config.toml
n_head = 4
activation = "squared_relu"
positions = "rope"
rope_base = 1020.0
tie_embeddings = "early"
parallel_block = false
init_std_down = 0.0
beta1 = 0.9
grad_clip = 1.0
decay_fraction = 0.697
decay_shape = "linear"
train_tokens = 299300000
Each number is 200 + 40 x the weight over its row's rms, rounded and kept within 0 to 999. Layers, rows and columns count from 0. The size before them is the row's rms in percent of the matrix's.

# up: layer 9 MLP up, 1024x256, rms 0.156, rows 441-467, columns 0-127
# down: layer 9 MLP down (transposed), 1024x256, rms 0.0722, rows 441-467, columns 0-127
up441,102,269,188,223,237,146,245,237,101,148,172,184,224,216,150,247,123,131,192,152,216,236,160,117,158,166,196,157,197,195,279,215,264,207,152,206,202,217,167,221,165,219,222,142,182,142,277,235,244,187,181,175,234,249,192,238,165,162,166,174,236,193,253,126,272,116,282,157,174,197,140,203,198,218,237,170,141,197,190,225,232,279,194,158,207,214,145,116,175,169,216,169,244,256,146,212,171,288,144,151,192,162,133,191,180,207,229,242,194,235,227,174,197,182,153,218,179,180,229,240,191,207,177,195,212,145,179,284,196
down441,104,244,245,224,198,164,87,192,111,187,276,246,138,191,217,201,229,204,237,196,198,163,225,166,220,185,165,168,199,244,249,318,185,238,144,188,185,220,198,151,202,144,204,262,200,219,221,186,248,185,195,217,180,234,204,181,164,188,152,146,207,157,266,185,211,223,227,151,247,194,178,234,161,236,170,123,181,223,225,225,169,240,147,115,200,164,180,191,229,179,220,217,238,235,253,233,176,112,148,214,244,240,192,106,200,225,160,185,260,207,215,186,181,252,222,215,192,226,189,226,179,206,175,240,194,208,201,178,236
up442,095,215,176,128,219,262,200,259,216,177,231,177,198,176,211,241,309,191,219,236,160,201,293,223,231,220,234,170,122,205,216,178,225,128,110,149,217,187,226,170,125,234,174,171,164,191,202,155,154,200,228,100,197,191,191,205,249,190,183,213,192,178,263,194,177,255,258,198,194,195,110,141,233,207,231,259,220,180,183,213,236,222,243,235,232,241,192,163,200,199,179,167,205,310,219,244,235,241,141,187,212,192,172,170,202,190,197,184,160,249,183,193,180,233,157,230,211,183,220,228,207,228,178,131,130,183,149,242,188
down442,097,168,215,180,301,199,288,245,100,151,187,227,270,235,180,260,194,252,188,198,257,177,234,253,194,236,231,232,145,306,239,280,269,190,125,166,182,235,213,213,182,210,169,214,262,146,206,188,239,183,218,258,218,267,160,198,192,207,211,213,185,181,186,165,251,214,207,203,219,250,234,185,165,119,188,226,197,168,212,189,245,223,132,208,253,148,185,221,192,207,190,177,204,233,275,177,174,228,173,280,204,180,237,201,272,250,205,247,254,204,227,200,183,133,207,220,163,226,244,236,197,231,215,229,198,243,123,222,224
up443,099,177,248,216,159,203,231,195,134,200,215,258,138,182,180,167,173,218,204,203,179,293,216,255,235,210,219,253,227,184,257,217,97,229,222,144,205,187,259,160,250,191,260,177,262,188,259,170,194,258,240,179,215,230,212,124,225,219,174,214,206,220,197,170,227,191,205,275,127,195,216,177,213,146,252,221,178,206,179,177,203,181,148,245,190,177,183,178,125,234,228,208,183,184,215,222,207,140,211,191,184,197,195,208,185,281,156,216,205,211,237,218,179,191,162,178,199,207,154,242,184,191,172,197,189,169,225,249,217
down443,094,176,223,199,234,165,218,142,186,122,191,226,224,219,230,142,231,114,239,158,219,193,245,215,153,135,279,148,128,170,201,183,191,253,222,165,202,202,256,232,224,162,222,205,235,195,233,186,181,245,177,193,155,196,200,172,160,213,157,271,210,170,170,232,163,169,227,237,180,120,127,127,122,248,217,195,204,239,192,234,180,198,239,177,222,253,247,212,194,232,187,205,214,166,246,188,101,183,218,263,192,204,187,244,214,236,141,128,184,195,184,210,229,211,163,201,214,195,166,115,220,233,207,212,212,135,111,210,172
up444,110,215,256,152,177,269,300,277,243,234,193,195,230,198,161,132,244,144,143,219,180,134,143,171,207,176,197,182,275,99,185,195,181,216,121,177,182,132,300,152,109,259,184,183,139,208,185,182,244,253,187,198,227,204,239,126,225,198,161,125,197,202,172,155,193,223,215,115,199,158,220,204,191,229,188,265,218,187,157,204,147,149,279,186,249,205,214,212,206,255,182,262,252,175,211,183,182,156,167,232,139,187,204,188,200,172,99,232,172,312,201,181,128,180,175,213,225,190,232,273,237,188,229,221,284,203,202,252,216
down444,104,215,193,207,198,113,263,108,143,183,180,165,145,239,220,254,215,199,217,206,212,143,228,211,103,198,204,203,223,195,173,216,227,144,233,235,228,171,219,216,237,194,198,83,244,296,205,255,180,226,177,200,160,193,199,126,243,228,178,243,87,180,187,162,209,222,261,189,185,166,195,194,267,182,217,229,122,188,233,220,156,78,250,200,193,148,140,231,173,277,234,201,276,149,166,201,213,197,183,211,177,154,166,243,257,128,242,193,207,185,216,231,213,230,235,274,201,160,195,255,176,164,152,191,175,175,198,218,173
up445,114,166,216,246,164,105,123,206,182,137,184,186,213,245,184,208,221,192,214,160,191,207,270,182,166,182,213,199,266,225,259,148,290,234,147,178,209,246,209,194,163,243,194,171,289,153,170,175,278,214,146,159,230,179,167,240,210,170,128,188,146,181,261,188,191,110,184,240,195,218,190,220,215,193,149,240,260,223,175,171,201,165,201,219,240,159,280,316,157,232,272,190,235,171,116,251,185,272,181,239,148,198,135,229,211,207,144,192,184,137,232,209,229,124,188,215,235,148,138,213,221,174,149,130,179,170,185,158,163
down445,099,184,271,231,99,201,153,158,189,229,162,254,275,164,235,234,136,174,141,159,173,218,193,245,182,264,238,202,216,299,245,193,224,120,186,248,264,191,84,227,230,225,175,164,214,212,107,174,185,110,243,226,194,215,187,192,236,244,169,196,206,171,206,232,221,174,169,280,263,236,115,245,182,193,192,248,149,250,215,199,196,161,229,245,127,204,113,170,194,227,206,223,216,224,203,200,122,181,197,185,147,220,202,172,84,200,176,153,235,194,258,278,225,173,200,274,181,223,204,190,167,201,221,227,162,304,152,257,171
up446,089,246,280,141,207,123,224,172,175,243,277,245,196,166,180,231,202,195,210,240,225,233,219,175,252,239,210,202,168,236,221,186,165,178,173,117,166,176,185,147,170,247,271,229,147,166,194,236,225,190,165,179,224,313,264,161,237,238,133,199,208,301,170,199,188,195,170,248,234,240,181,251,130,215,143,183,231,182,156,152,155,195,225,246,221,116,151,223,155,217,131,275,289,130,185,241,153,138,194,200,161,237,158,189,193,233,144,226,168,168,150,220,166,204,206,167,194,191,151,215,145,169,194,197,219,228,216,271,201
down446,112,171,185,130,238,172,221,159,213,230,235,158,230,263,240,160,193,177,236,140,221,260,238,213,157,187,139,161,180,452,203,244,261,215,196,222,205,162,270,231,255,233,197,245,234,221,210,254,195,167,198,180,194,159,128,209,169,195,161,210,111,179,206,228,214,229,197,220,225,280,217,233,205,168,215,152,188,181,229,236,160,233,182,188,196,256,230,228,123,207,172,218,216,253,131,179,190,198,172,259,206,192,231,197,224,196,135,181,198,120,237,244,139,192,225,257,244,228,225,180,189,211,193,186,185,250,202,235,169
up447,111,212,221,207,233,123,211,169,211,203,159,157,197,171,177,191,241,258,273,219,163,253,191,103,178,225,191,177,213,141,153,250,189,230,221,231,189,202,276,259,194,188,216,158,197,203,170,241,196,161,228,152,221,222,176,225,205,238,173,137,161,276,163,226,191,194,235,165,200,255,217,153,239,179,185,151,229,205,126,222,156,246,164,241,171,238,241,148,175,210,285,235,169,196,168,168,185,155,188,131,171,210,195,295,247,238,255,206,234,224,217,157,187,199,209,216,213,289,209,190,226,204,169,167,222,188,136,260,163
down447,100,212,118,194,151,223,225,157,248,182,123,264,215,265,202,220,209,321,137,270,190,276,115,241,247,169,209,185,249,79,220,298,171,150,130,237,192,239,145,116,142,187,179,183,191,185,223,206,193,161,217,223,184,211,154,216,253,177,230,183,244,240,200,206,213,291,177,143,192,179,188,188,193,226,241,186,207,182,208,261,201,177,204,167,185,179,173,138,188,244,154,209,181,164,228,275,187,144,206,214,211,244,171,156,199,169,196,223,277,188,235,201,171,198,194,153,189,206,223,218,156,302,248,112,204,249,240,255,210
up448,080,212,160,229,285,256,162,262,213,216,186,218,194,272,273,201,208,204,165,289,207,231,248,213,179,260,291,207,199,255,258,202,154,161,227,170,191,183,241,109,174,270,163,175,194,226,152,240,188,232,216,111,223,160,249,187,204,170,183,220,261,220,171,188,163,162,209,235,263,261,184,176,123,156,196,208,194,219,127,223,242,195,216,144,196,209,154,199,225,219,191,180,169,212,178,179,255,236,214,266,204,217,220,180,169,226,185,220,175,222,210,278,283,129,174,184,192,190,191,203,176,280,168,197,185,227,189,179,276
down448,017,188,232,278,239,223,171,192,197,203,181,135,166,165,185,230,208,195,150,145,239,111,188,240,217,128,150,174,189,230,257,174,193,208,229,263,213,199,143,204,226,174,214,236,160,197,161,245,142,221,148,170,162,201,249,179,196,265,223,162,158,232,200,232,287,176,237,156,138,200,138,206,287,223,214,168,141,259,229,195,168,243,195,201,149,205,158,252,182,161,184,108,170,214,178,211,244,171,198,250,222,154,173,176,169,145,220,232,235,149,235,181,180,230,214,224,182,243,265,198,205,121,283,236,199,182,142,168,224
up449,100,233,248,196,171,248,237,159,180,282,191,254,192,201,200,234,212,222,169,235,263,270,131,160,229,225,223,205,191,210,191,179,192,233,168,214,177,304,237,154,244,212,236,175,166,218,229,195,259,220,264,215,187,288,146,257,244,241,173,215,153,282,218,152,151,169,193,210,174,198,202,234,139,246,148,207,150,240,160,246,208,174,218,221,178,273,208,197,195,168,173,161,163,279,237,129,240,209,258,215,81,154,191,260,146,183,263,197,219,241,203,115,208,234,222,266,202,185,157,212,240,178,160,209,189,227,223,41,267
down449,091,177,190,134,242,129,225,230,214,167,152,190,212,192,265,181,219,190,125,181,230,233,197,214,193,163,264,178,226,156,183,176,192,237,187,130,219,180,189,222,201,173,189,158,253,231,203,141,187,136,208,209,184,185,213,206,169,197,146,181,135,214,145,186,195,247,163,217,223,198,229,209,162,270,243,194,215,223,172,246,164,243,177,173,216,179,190,222,241,152,151,192,150,170,174,145,296,194,224,174,217,124,188,205,220,260,201,139,224,144,274,232,196,245,201,134,263,264,174,246,210,244,213,176,141,187,146,147,170
up450,094,213,206,174,194,186,198,175,296,189,199,190,163,216,162,214,244,125,176,188,214,184,159,200,167,226,287,240,201,245,192,261,246,189,187,227,190,188,272,186,179,241,238,226,189,148,218,237,247,201,158,165,224,165,204,195,167,204,233,223,226,214,175,242,165,178,161,273,302,170,248,123,123,262,138,221,269,184,176,163,192,225,254,174,232,256,190,229,203,199,190,126,163,248,227,214,173,244,250,233,314,112,193,235,233,180,166,244,187,165,165,228,154,227,165,95,193,212,213,141,215,167,149,161,210,144,237,101,138
down450,110,102,168,214,229,228,253,135,164,192,126,277,272,209,205,241,157,177,170,265,176,234,158,178,210,182,178,189,211,382,182,263,163,223,220,235,264,184,243,127,158,209,217,196,222,188,189,220,223,200,167,168,187,242,153,187,186,193,192,178,204,198,177,209,131,252,169,209,261,218,210,148,201,168,108,223,225,181,281,232,135,161,182,252,154,300,154,190,207,182,195,225,166,225,214,189,169,229,277,165,232,165,247,218,230,213,216,290,288,179,202,266,219,157,231,259,183,229,215,206,261,276,125,181,198,224,171,182,196
up451,099,240,216,140,162,220,148,233,216,148,231,223,296,192,104,179,218,267,224,221,270,177,138,84,196,245,234,220,150,235,221,177,212,182,194,172,154,236,197,159,223,157,176,141,252,221,196,153,284,222,267,220,215,155,224,203,204,196,271,208,284,178,188,256,205,158,194,181,231,135,220,202,140,147,200,194,206,235,205,159,170,210,234,200,167,206,140,231,205,208,133,239,202,235,148,229,118,144,178,193,268,219,230,227,96,169,141,199,223,235,143,191,230,262,155,228,150,208,138,256,183,203,194,166,250,205,249,192,270
down451,099,188,210,233,216,228,213,235,218,249,245,278,256,174,202,252,199,186,195,226,208,176,221,218,228,220,218,228,184,161,215,224,253,209,107,255,265,151,200,215,181,220,219,210,175,179,167,127,174,193,193,143,191,203,149,165,178,278,144,263,238,277,178,160,163,210,224,134,106,147,173,153,149,250,153,219,177,176,237,245,164,219,165,192,171,222,138,163,150,155,155,190,194,202,156,237,153,276,213,232,216,263,237,200,169,181,246,270,192,180,155,191,197,131,153,166,266,221,171,209,183,212,196,117,212,230,191,264,217
up452,104,209,229,258,259,203,191,284,169,221,158,194,201,222,143,217,223,204,261,230,140,186,189,284,160,222,210,170,207,180,111,161,271,183,116,146,222,126,86,183,234,154,187,175,179,207,178,177,75,212,174,133,203,159,125,172,208,173,203,167,218,220,206,239,253,191,172,143,137,170,250,198,158,199,142,151,174,220,142,134,157,178,222,191,155,176,190,217,218,209,174,126,193,255,128,199,160,201,253,234,182,187,197,210,271,199,160,241,225,231,191,204,126,281,229,185,165,179,215,179,206,148,272,228,168,216,138,207,205
down452,096,187,220,200,164,228,180,251,302,151,239,197,169,216,230,162,158,214,277,239,212,175,163,158,158,285,198,179,257,167,172,191,205,135,208,202,149,166,184,194,285,238,208,203,130,186,136,252,148,161,153,143,194,260,235,188,207,217,114,192,230,198,208,191,94,190,191,248,143,214,229,176,230,230,231,176,181,164,165,203,285,211,285,186,191,222,153,155,139,181,182,217,138,176,239,194,110,180,168,210,178,205,266,175,212,184,130,191,233,258,256,257,160,172,183,238,204,172,207,181,172,205,208,239,186,213,236,158,207
up453,114,195,152,235,167,93,177,224,190,203,231,242,205,201,237,152,162,179,173,239,134,164,117,176,171,239,224,180,228,244,178,185,201,163,198,215,134,153,205,166,242,201,191,135,200,243,193,223,237,216,140,219,192,194,183,102,168,127,182,184,192,196,191,211,194,179,265,190,195,258,220,178,216,264,73,236,179,173,201,226,148,223,243,178,164,181,252,243,194,193,188,207,223,190,220,179,177,144,200,253,250,196,157,207,125,216,233,152,208,187,195,154,173,182,268,162,133,172,206,225,299,210,165,170,217,182,203,209,202
down453,099,156,233,257,275,251,238,256,252,116,244,230,142,176,214,244,234,209,144,229,199,278,221,175,137,148,181,262,225,330,121,212,189,168,247,172,201,221,201,209,165,180,186,195,230,188,171,206,196,210,202,211,157,184,165,218,177,187,186,185,143,135,177,239,203,156,250,235,246,178,213,154,197,181,193,254,217,180,185,160,230,180,178,189,174,202,146,221,217,147,207,239,168,156,228,261,196,233,279,179,134,156,213,230,205,235,192,214,289,171,162,120,194,229,221,248,184,208,215,233,161,180,306,157,195,218,219,209,189
up454,125,178,241,223,176,146,154,184,238,184,191,229,194,240,238,160,194,99,151,177,165,217,171,198,247,217,211,235,257,198,257,208,159,153,208,248,220,251,268,174,174,140,273,233,214,134,219,159,258,229,175,157,223,181,137,208,245,187,159,199,137,144,166,109,207,205,181,159,260,258,241,112,189,240,240,205,206,229,212,258,196,227,261,242,209,251,142,166,145,245,159,292,205,157,184,208,166,145,190,212,253,218,180,198,178,261,163,171,196,193,186,178,216,187,138,142,265,225,168,141,199,214,187,245,182,255,230,176,196
down454,127,268,176,213,224,221,158,160,225,215,170,219,195,185,182,195,217,189,161,188,168,216,189,160,213,181,193,168,211,246,224,186,214,188,226,205,240,209,213,231,217,236,199,224,200,227,199,166,192,252,174,158,298,206,244,187,212,252,198,252,176,231,202,150,204,148,171,147,192,219,178,209,159,225,207,221,175,191,206,156,209,183,202,186,217,204,215,230,231,276,204,221,233,222,195,155,211,158,248,203,232,233,286,221,270,248,200,95,171,242,118,222,227,181,208,132,208,231,257,129,165,198,221,161,115,221,205,155,130
up455,088,209,236,241,233,139,218,170,177,197,236,220,168,252,201,223,239,198,178,229,244,232,203,200,113,199,213,231,189,229,198,269,190,220,204,225,216,157,159,182,260,115,232,143,202,185,250,189,217,251,197,187,175,241,140,187,226,213,198,171,215,175,159,160,172,250,274,215,194,209,188,265,191,274,209,181,229,204,147,162,201,193,248,224,204,250,175,152,207,196,149,162,231,242,208,192,193,200,274,167,240,219,164,204,227,235,219,219,275,213,194,209,187,242,224,207,199,127,130,242,181,207,244,281,210,202,240,212,218
down455,086,109,196,183,192,224,178,212,177,135,163,194,221,223,134,172,226,167,170,153,219,207,145,225,176,168,238,221,235,214,169,179,147,161,194,231,247,189,204,176,260,145,256,137,249,214,228,219,245,219,162,230,186,160,204,217,263,158,230,164,175,150,143,200,177,248,227,221,223,177,224,168,149,132,137,94,138,186,127,129,219,156,140,185,224,175,193,293,195,208,228,132,196,142,270,157,207,171,154,245,248,236,157,225,203,218,184,104,202,161,187,180,203,213,231,200,243,110,192,182,183,99,190,187,217,263,224,221,207
up456,087,222,201,227,194,139,268,199,232,226,224,221,133,163,169,179,147,225,245,160,203,163,204,205,156,140,235,170,232,252,184,193,230,197,224,255,196,176,283,150,205,212,276,173,207,242,235,238,224,207,187,184,155,231,230,167,233,147,169,182,165,241,92,278,165,217,277,228,167,183,180,228,218,181,221,187,184,227,218,196,304,173,180,210,230,208,118,189,245,244,166,251,177,175,219,179,258,208,221,271,188,264,231,169,212,230,212,257,218,178,198,193,214,200,244,137,153,204,165,263,281,253,227,165,166,230,246,181,158
down456,089,285,137,162,213,253,177,224,117,115,258,143,177,148,140,185,203,187,214,286,180,166,225,220,257,148,224,284,177,285,181,188,242,205,188,202,213,204,253,152,233,159,170,239,201,228,222,205,186,208,169,200,226,244,262,245,245,208,214,212,186,290,191,214,218,158,203,124,166,200,206,217,164,218,213,233,221,169,149,252,237,189,229,220,248,207,81,191,189,226,198,306,169,226,182,237,211,228,160,229,303,206,141,217,205,268,116,127,190,281,217,146,242,222,202,228,215,173,172,160,182,226,185,199,180,265,224,229,186
up457,100,218,211,159,228,139,235,164,150,217,190,172,226,171,142,198,205,226,164,239,142,190,230,195,250,157,153,226,153,219,200,169,224,125,174,176,161,196,273,233,264,177,214,182,229,227,210,216,236,235,227,272,211,197,291,187,211,216,206,249,218,160,191,208,146,294,145,229,156,222,167,171,201,162,134,213,173,278,177,270,154,218,197,186,153,234,257,207,180,253,302,227,220,217,176,259,233,220,229,260,246,123,192,186,150,147,195,167,200,200,115,251,130,186,180,199,224,149,214,189,201,222,164,183,110,117,262,230,216
down457,118,141,213,195,214,194,268,180,195,180,129,225,163,183,147,210,190,258,198,229,218,260,175,147,161,246,229,165,241,159,185,134,274,208,169,216,188,236,182,169,278,222,238,274,242,215,116,186,166,189,209,203,190,213,230,168,211,195,246,168,208,114,176,214,199,229,210,275,233,216,153,215,247,222,175,262,146,241,185,207,263,247,189,237,227,186,198,251,189,225,248,228,203,237,275,260,181,196,219,235,203,188,260,93,164,163,192,252,194,190,186,249,196,169,167,249,194,235,129,232,269,162,124,171,129,231,241,151,152
up458,088,179,96,239,152,120,198,207,195,235,143,142,237,217,225,170,151,222,254,113,240,217,145,195,239,180,203,191,255,278,269,199,228,240,193,251,131,176,145,218,190,221,222,182,251,220,246,208,221,215,240,118,230,262,232,184,250,208,150,187,234,239,183,236,233,231,190,215,236,196,223,238,208,208,198,138,168,233,176,170,264,169,189,177,216,165,237,209,114,155,180,212,213,254,187,161,201,201,224,192,149,153,222,201,192,193,211,210,241,187,166,221,102,187,93,270,182,200,167,168,224,210,200,156,204,188,184,170,125
down458,099,156,180,185,158,204,201,153,126,191,260,119,186,245,249,175,201,166,212,198,188,220,210,241,197,222,186,201,180,316,217,247,266,171,184,212,188,130,224,226,267,181,231,208,181,221,235,194,243,243,217,207,214,197,192,200,195,193,209,163,205,145,173,221,261,187,206,173,229,144,282,209,172,171,209,182,170,204,190,227,234,125,129,236,225,141,151,238,214,154,154,209,185,240,197,195,230,228,201,276,187,191,234,122,158,214,189,197,143,232,183,230,186,257,173,256,210,280,193,226,197,204,186,151,182,225,186,156,152
up459,098,172,207,182,177,204,214,209,260,225,154,177,177,180,192,192,201,178,216,234,230,220,138,167,179,213,228,240,235,188,149,251,113,246,228,182,181,261,209,240,213,110,197,165,237,228,184,186,102,173,118,191,197,178,256,170,122,215,221,243,202,202,206,138,127,213,205,238,189,250,185,207,165,212,158,267,178,157,205,168,242,276,206,150,136,170,229,178,180,245,173,248,268,233,198,263,265,241,194,247,143,252,173,193,194,193,183,194,264,211,194,236,158,230,242,190,165,145,205,176,251,171,278,242,134,217,164,203,174
down459,102,125,148,213,139,206,216,300,199,237,184,150,142,193,240,238,194,161,140,209,147,208,163,208,175,210,242,186,204,145,262,168,166,255,254,157,152,165,240,157,224,209,179,194,243,170,253,191,150,232,196,197,225,132,208,199,173,148,226,238,236,220,226,213,218,254,114,137,228,97,178,180,130,172,172,179,239,168,161,224,199,212,227,165,176,163,250,167,186,216,147,223,187,271,217,243,186,224,184,189,141,187,141,280,248,189,250,207,238,203,186,129,230,167,89,230,208,208,184,226,121,216,257,214,204,186,243,266,244
up460,092,204,143,158,249,215,179,215,212,128,182,210,265,196,182,224,177,136,268,233,231,149,152,245,205,200,152,170,212,239,158,205,241,180,219,184,237,216,223,178,217,166,210,162,163,169,215,257,208,218,228,187,154,199,224,223,188,215,212,187,206,232,277,209,237,168,199,182,202,121,322,234,170,169,188,211,229,258,217,253,181,169,153,261,193,139,267,196,173,206,323,154,133,134,218,173,199,206,256,189,129,189,213,232,193,160,214,221,190,207,189,203,180,184,233,210,140,250,245,248,284,176,272,262,148,108,152,181,152
down460,092,152,241,220,227,172,230,211,251,223,246,189,263,251,145,133,251,180,169,210,179,241,232,186,191,153,246,205,189,210,264,160,195,124,212,264,237,241,217,171,161,186,220,235,234,159,197,218,213,115,158,247,276,204,161,260,124,227,177,191,246,181,171,155,234,239,234,199,209,255,139,157,251,201,212,204,224,223,187,101,176,181,230,153,238,240,179,151,239,238,212,240,227,192,217,242,250,208,188,180,155,245,174,238,129,112,191,215,165,132,218,205,170,195,239,155,209,220,209,232,186,179,219,241,187,219,195,192,176
up461,100,238,227,281,211,163,221,255,197,156,213,202,191,176,201,163,240,142,199,244,226,156,126,195,189,185,242,212,146,212,238,128,263,205,149,202,227,169,258,209,249,212,233,212,205,281,246,123,214,144,196,218,145,155,168,208,226,172,168,132,166,181,157,130,217,174,199,190,189,159,198,198,195,206,201,189,256,260,146,284,181,157,187,223,154,222,219,220,206,192,176,176,286,167,139,144,221,159,207,173,212,227,137,268,171,173,204,242,218,171,185,120,179,231,197,124,181,221,210,246,242,190,115,227,237,140,170,252,172
down461,104,178,161,218,195,215,218,141,266,254,178,196,199,174,220,212,226,150,240,183,276,236,332,193,207,192,190,281,265,268,176,197,174,160,240,318,214,232,176,160,216,200,224,196,266,270,206,149,235,160,115,149,203,152,165,223,352,162,169,226,206,131,175,208,183,223,243,181,184,233,230,259,206,228,263,244,208,222,194,209,172,232,207,210,194,145,287,266,128,196,194,155,189,210,165,223,193,131,185,233,167,231,239,196,156,186,264,242,206,257,206,190,197,214,227,272,182,215,202,260,232,222,201,205,230,242,210,214,194
up462,101,212,166,132,180,257,151,223,221,220,157,246,165,136,190,168,186,189,222,231,182,203,135,211,171,214,168,257,232,219,222,212,231,177,216,200,165,218,255,256,207,129,223,219,233,215,227,186,213,227,176,219,276,200,207,244,164,242,201,237,197,197,165,188,226,186,194,211,135,251,113,204,182,163,169,131,151,183,181,201,181,205,216,283,213,160,167,162,125,186,98,149,154,233,187,196,179,240,216,216,188,236,153,198,229,140,219,191,245,178,209,96,189,249,125,182,183,245,224,246,200,230,233,228,209,162,135,174,235
down462,093,163,302,195,240,117,229,237,218,147,220,196,254,219,269,202,212,185,139,158,189,216,249,263,195,200,189,229,218,224,177,214,206,167,215,232,271,170,176,169,147,237,155,177,192,202,249,252,268,247,161,153,205,197,161,217,202,231,162,147,151,185,217,175,158,102,146,191,196,218,167,210,226,148,200,248,193,171,182,200,199,132,222,187,271,176,153,212,245,187,223,231,161,238,293,270,142,245,246,208,219,220,133,106,186,193,175,232,229,190,180,165,194,278,224,192,210,189,183,164,200,211,197,135,123,215,173,264,257
up463,115,132,152,184,124,215,174,219,144,220,187,186,196,223,249,162,98,197,183,186,266,183,231,165,188,215,139,202,214,265,210,261,166,185,171,156,238,191,229,217,141,121,234,223,123,177,268,313,211,164,270,141,243,270,186,238,223,242,159,201,177,101,237,153,170,175,255,209,210,238,173,189,171,126,240,264,219,199,176,205,195,236,201,211,277,124,201,209,212,128,232,196,170,207,202,251,202,259,235,152,200,144,220,165,239,215,84,182,237,209,210,169,198,164,194,204,164,110,177,223,222,168,179,170,222,194,239,115,202
down463,110,179,198,197,154,127,215,155,266,157,174,171,218,195,163,199,168,280,171,265,142,134,171,121,184,267,202,190,256,140,205,162,152,129,256,180,148,189,116,222,172,214,279,202,256,220,229,186,204,246,190,225,160,185,137,148,191,230,241,216,124,191,212,213,226,157,208,211,188,211,156,154,269,225,252,233,187,206,180,219,192,100,189,216,136,195,203,256,184,227,272,241,209,192,163,202,183,180,196,186,202,182,193,225,211,220,191,193,254,188,265,173,189,153,230,220,224,266,173,221,220,166,233,203,181,140,221,173,134
up464,097,273,214,198,212,230,251,234,164,226,197,260,181,269,194,199,149,217,212,249,242,167,233,197,282,230,124,185,221,198,208,215,179,196,234,184,224,198,221,143,198,252,183,196,142,232,217,189,149,136,208,226,179,119,180,220,172,124,200,204,249,227,166,130,227,186,229,223,201,182,290,214,219,184,158,189,199,261,172,272,144,181,203,216,182,144,149,262,179,313,280,202,241,212,190,223,255,306,254,233,153,117,234,213,189,169,163,149,186,231,113,230,151,269,107,135,217,189,192,220,224,217,227,208,182,265,210,123,159
down464,091,210,152,162,302,177,144,180,273,238,217,175,238,214,188,191,157,180,228,188,208,156,174,238,183,109,162,192,176,158,159,198,169,173,174,185,225,218,185,182,188,231,218,271,255,184,199,151,176,265,170,171,218,195,231,199,254,183,191,256,202,150,217,167,231,208,244,263,265,198,216,209,191,201,194,202,256,193,192,226,209,257,263,161,195,207,179,155,189,227,192,257,239,207,209,222,279,151,185,161,262,159,237,176,200,161,252,156,219,215,230,235,204,226,197,177,222,234,205,222,285,223,221,114,236,135,179,126,244
up465,097,193,215,225,189,241,222,217,104,248,248,171,206,186,189,149,142,230,214,160,208,119,255,253,179,258,202,163,215,189,209,283,252,231,197,233,234,193,213,260,121,175,155,295,238,223,260,283,240,203,205,178,209,235,148,171,184,186,181,149,215,215,228,252,176,244,208,136,229,211,199,145,170,186,184,221,171,223,200,246,241,233,217,190,138,154,193,187,254,235,187,151,201,176,232,113,179,247,195,240,189,264,136,146,224,125,186,156,224,261,194,148,216,200,194,234,209,184,180,105,184,226,226,266,166,167,120,170,179
down465,096,166,199,133,120,163,225,192,227,183,111,231,268,174,131,141,185,200,186,203,106,171,231,195,217,193,177,223,190,181,167,212,202,200,303,165,276,210,175,232,145,221,151,144,180,235,194,186,195,185,257,124,194,161,214,210,173,189,195,160,192,216,266,237,149,156,193,273,208,247,244,191,178,101,204,151,137,184,177,165,223,278,169,135,235,226,178,193,194,169,196,254,185,169,262,221,148,168,179,148,181,179,177,132,244,170,264,207,217,199,204,142,201,167,192,213,244,168,216,225,116,195,243,240,274,184,289,232,200
up466,102,188,128,168,168,226,133,263,167,246,247,207,214,192,171,234,197,207,208,284,223,199,224,167,234,197,296,243,203,254,127,244,229,173,156,221,205,234,242,218,140,210,187,150,172,260,169,244,228,160,213,186,167,216,231,204,256,224,211,194,186,191,159,173,146,174,183,211,236,177,206,164,221,182,197,216,146,228,247,203,229,156,206,145,149,157,179,264,236,214,192,175,229,198,191,176,277,225,226,216,163,207,148,259,129,146,164,197,198,205,128,150,124,205,188,190,198,188,155,140,248,202,126,227,220,191,239,184,192
down466,094,179,192,107,203,163,193,204,211,178,167,125,177,177,177,236,187,202,218,206,160,129,200,152,189,250,212,193,222,236,135,196,274,210,182,248,228,144,221,200,146,179,218,212,180,250,253,239,162,170,208,225,97,257,172,250,152,234,159,207,233,234,221,185,214,220,146,179,161,155,113,208,238,257,181,238,219,206,231,211,151,224,233,241,163,201,130,199,191,259,209,278,184,153,232,231,268,202,179,207,265,195,166,136,183,213,281,203,231,195,217,211,158,241,172,216,169,183,202,186,157,261,212,189,197,165,129,274,242
up467,091,163,134,129,306,214,206,194,144,248,226,161,186,199,248,195,263,240,226,218,166,261,174,200,171,198,220,203,191,299,250,258,199,224,213,202,250,226,135,247,194,229,174,182,196,189,212,239,218,202,164,181,189,250,218,233,203,164,226,188,190,223,151,192,192,128,123,219,289,207,235,160,164,184,221,187,233,178,192,241,215,252,274,205,238,198,242,272,149,66,152,194,167,193,216,170,223,293,188,155,175,240,208,177,175,171,128,231,202,210,187,135,186,199,257,198,212,174,158,177,146,249,166,187,222,229,225,244,236
down467,089,226,138,175,243,275,181,93,142,201,199,137,200,240,266,161,216,89,163,166,211,180,225,178,176,227,207,148,145,320,238,123,201,212,192,153,275,175,168,220,209,169,190,221,169,196,235,233,151,247,184,203,182,190,185,225,166,139,92,214,193,227,178,230,171,283,193,214,209,204,236,139,235,198,216,189,179,228,249,143,159,222,182,157,176,159,265,180,196,132,188,228,188,179,171,212,238,217,257,132,239,266,234,241,221,299,186,160,161,216,175,206,254,193,188,296,233,178,186,187,217,244,159,199,158,187,237,205,256